config.toml
n_layer = 8
d_model = 160
n_head = 5
n_kv_head = 1
head_dim = 32
d_mlp = 448
vocab_size = 585
activation = "swiglu"
norm = "rmsnorm"
norm_place = "pre"
norm_eps = 1e-06
positions = "rope"
rope_base = 59200.0
rope_fraction = 1.0
qk_norm = true
attn_scale = 0.177
bias = "none"
tie_embeddings = false
parallel_block = false
init = "uniform"
init_std_qkv = 0.0449
init_std_o = 0.0449
init_std_up = 0.0449
init_std_down = 0.0
optimizer = "adamw"
lr = 0.00354
beta1 = 0.95
beta2 = 0.95
weight_decay = 0.068
lr_head = 0.0118
warmup_steps = 247
schedule = "wsd"
decay_fraction = 1.0
decay_shape = "pow"
final_lr_fraction = 0.02
batch_tokens = 32768
seq_len = 512
doc_mask = false
train_tokens = 147300000
steps = 4496
dataset = "wikipedia_en"
Each number is 128 + 24 x the weight over its row's rms, rounded and kept within 0 to 255. Layers, rows and columns count from 0. Numbers have three digits each. The size before them is the row's rms in percent of the matrix's.

# down: layer 3 MLP down (transposed), 448x160, rms 0.0863, rows 311-321, columns 0-79
# gate: layer 3 MLP gate, 448x160, rms 0.0995, rows 312-322, columns 0-79
# up: layer 3 MLP up, 448x160, rms 0.0946, rows 312-322, columns 0-79
down311 091:122104140150121098140121130070159163091168162125123101133098189116130145177175167148149155142144116131136160141136088109144112073134096122149133117114124119109112111092152119122116144100135124099122121107112147155152150144127127104114121133
gate312 105:118115156150132115119183149152125094162146113122159081091136102143104130135089123135127180165108112114168092116130091164104132090174111119076118099123134112133142136123143111137072143149129134096148116125125144123141117133130115153112170115
up312 104:153156160150154113146149185153160126184101132133129137112124140083133103160114136156122136107104092126136074146110128102129129201163141145149134130055124134123110146104098140121091173136118150138146108122129125102114134145130125142100143110
down312 108:145144130148121119149154098131144123186086156137129086107187145189110144174166127097141113171126125125109166152118135125140102134103111100066141161090158171143154139148118126169141120124137097134149141088132132144128132132132111145106133118
gate313 102:118110110157121129139157127116128129135067148090178126124116101122135080132125152149176143136102151135165083151104134128153176164099151148103106161113130128101117136121129150098066119136100138142110173131111102148150164115180164151136156117
up313 098:131078110165102148154137152097148142106089139138140100121127103140094127136171140163148130120132122097152105135148122123114137148126143141081100134098126165119111110130119090093109118155094125115151165116103134144137123158190144158164128102
down313 099:167105137137111110115114116118133158110112147121112095173164095146156061145154138145086152132142156128113150118078140151128110118154167122123092073135142140108074144147108091096102135114153160118127129121131066112095143118142129169143114105
gate314 094:127176123108132106136128150134136134107120146180143177141180125128110105109183119148124120147151098103165146128113117146140121100129138144151130168109118114121156143141143132119154146108136131111125110134146116129119148108129141133117055146
up314 105:139064161080108129092157096137083128140156127121122120095126123085117128105120147142096156135111120182117110113133111122165114152106100102115153127122147154105093149135118118174115146143181149120131116156156125117086113129136162119105155164
down314 108:109158121128130154068121144164123151127145140128129104104137106137157174140111125087127089123136127139091153131119126140145122124117084135129081088157115099121128125129131165131087144108159100131113098093140135131138138131120113168142132085
gate315 097:150170158105119087139105116130129146102151136164115134137156138142191075103098170155110121123125105126114135095089071112168111112126132131151089109155075092125142121172140158180115140154143112140143098124128092146153108153124125128129074134
up315 102:110128147145101136123121162102081106131130137089136129114120091094105162105130061118129118119137155147113100095135128095095146149097126100147123170111175130138132101129100123115127120128136146119136177150144163129126108130181104097159158093
down315 102:127136106105151131110141177146118140158111141137116113096100135116116158122119135152149134140110110159133070158130166087130121144159121108135084083116098162129124105158112103164146140125113090129119117129174125117155111132091134108106123103
gate316 117:142145150105109156136096103094085126113138178155125106142176127142162158118151151130097105130146116098127143154133124113132146165102111110096141152099139122125139163116110120130138139131131120139102136165136145133092103095139141097143142084
up316 121:106146107085108151099150125098100092104166136115176108120165132113147146114121098138156125150139146180163152171115090139141162128100117132120126162115162122104133141107120147105095115131129136129111120109123188139123144140110101088077147130
down316 111:120100176144131116121146162134121190103154148134071147143169149106172153127135143142154148161128112132090094132157136119121152150119146147101104170163188127116168147111135144087132123134104079164103098127107097146102139096150126104119137127
gate317 099:089115125112161139126091128108117151172137116134123137144121094149124136106074164171173137146110108111129124123147151113127172171120112152119116131166141032096125100152141143156121137135137095198113138127126140108160117100154151110104132126
up317 099:120154137122118122120101158123108116174119120157133161125117125117121143180142113105111077150126121115063145138136146089153114164173089124127104161111102165142113131088135137130085108123145131155129103122114110098119142172091161152146059118
down317 100:110161108129105155120185125147094050098138130131127099143098117113109133098100114090109156101134121124152167113095107159107120112107142111112146155171121108132136133122114106125154129159134120110140141136145127161149129092128076123168135094
gate318 090:133137157173126158161119151148110172128142112102110114136183129155161144108103138098133140087119119128157126105085137120137197098136093107116133133143174145086130125148172151132120119151137114171134161114131129131117141107146096131152152152
up318 092:093133119095158159158092097092128107132136171122152124148139109154083143123133121127156119149112125153105179166147135169127072107136133147116156126124115122151107114085094135128148131120142115114137085136124157126108110141089167140108146102
down318 098:099124193122113126172121123114152129131162095144166132138107131159165031102121132132134112159145154140112140140110151176111109147120119140112130118127106127117152112127107148128095131120139163147133116133152101102153150107106132125155116112
gate319 098:183117154138165089147114138167167105128109131147133098108106116146150123158129169124145151155162158188141153146126074112170141141161132137124102144123119092123164137154136100139119130124117122143145144120116130162219137144132107151135089168
up319 088:166125129120154096129107159144141118103090112141111095125096118137149165129143130148113131112167137138136137167147102135141087107140137173139085130100125084115161145122156153128128134118117112111171146096152117126157118160162115131109131171
down319 095:070130079104117165131111154100121093089105107143087137189064135126145098118156098146101129098124101123120132143110133149114099162136097134133132126157125094134111106122134149156133139118145141127139128159154149092155122095130122162111159128
gate320 094:098116153115080106169136153102110116129102157116100139147171187118176121111109144139149115160125182127110101135152120102125102132117101123100161130087150173113085144098130099114097168129149158128133114114152105094132152083099120142103156141
up320 098:148162112155141138130112080148142125144129086148149122096078086105091120106104132122117121156136110161132117118101116107144158125145149140145082120172109079132136107153155144132184090141127134129124117111110145191133107193154130109172116124
down320 092:158103125135125127129121109098139169130170134114157163133141101096127046173130118119180124127105137138096124148111125122109150133133133130136111122122115129132133129095130110105133150157124148138166129167133172137150135119135102117141139104
gate321 098:165168136109151115128136194093165146143130111118118098149127110164155107148065161093136133163135120089132102126151138119119151130156093131133112176122152122133158134103118107112096134117126145118128139133117144109175115126128138145160153111
up321 102:130156132157107105119121118137135156086138102130155135117124137153133116091119079145120102124103171150070140167144118134188114119147162143149149119125133159088132083144179158158123129159106162144142123156123110111111118137091153130078147145
down321 103:130123129155127172124164166103126142151142101087139120107156159125119130104086151083126128146193130136092138118101145089153171169144128123119129131122100131089141142108183112117099119146145181158143151080119125149128136160145142157140132133
gate322 102:132075178122096097140141133137108141143124110125155115129105153147123128138136168157175079147187099114154139104126061116115130136162128143134123154136117099170110174150134102107153106148128112124094098095121147088106081122118097152138128134
up322 103:177094139163108098131098117113141119132109094160100142155136082117161134112104163183111114136068150169146116123120159141087131143096132113163137167121135132138147059128157147132118143100106130148117129130159122086160110132118121147125122156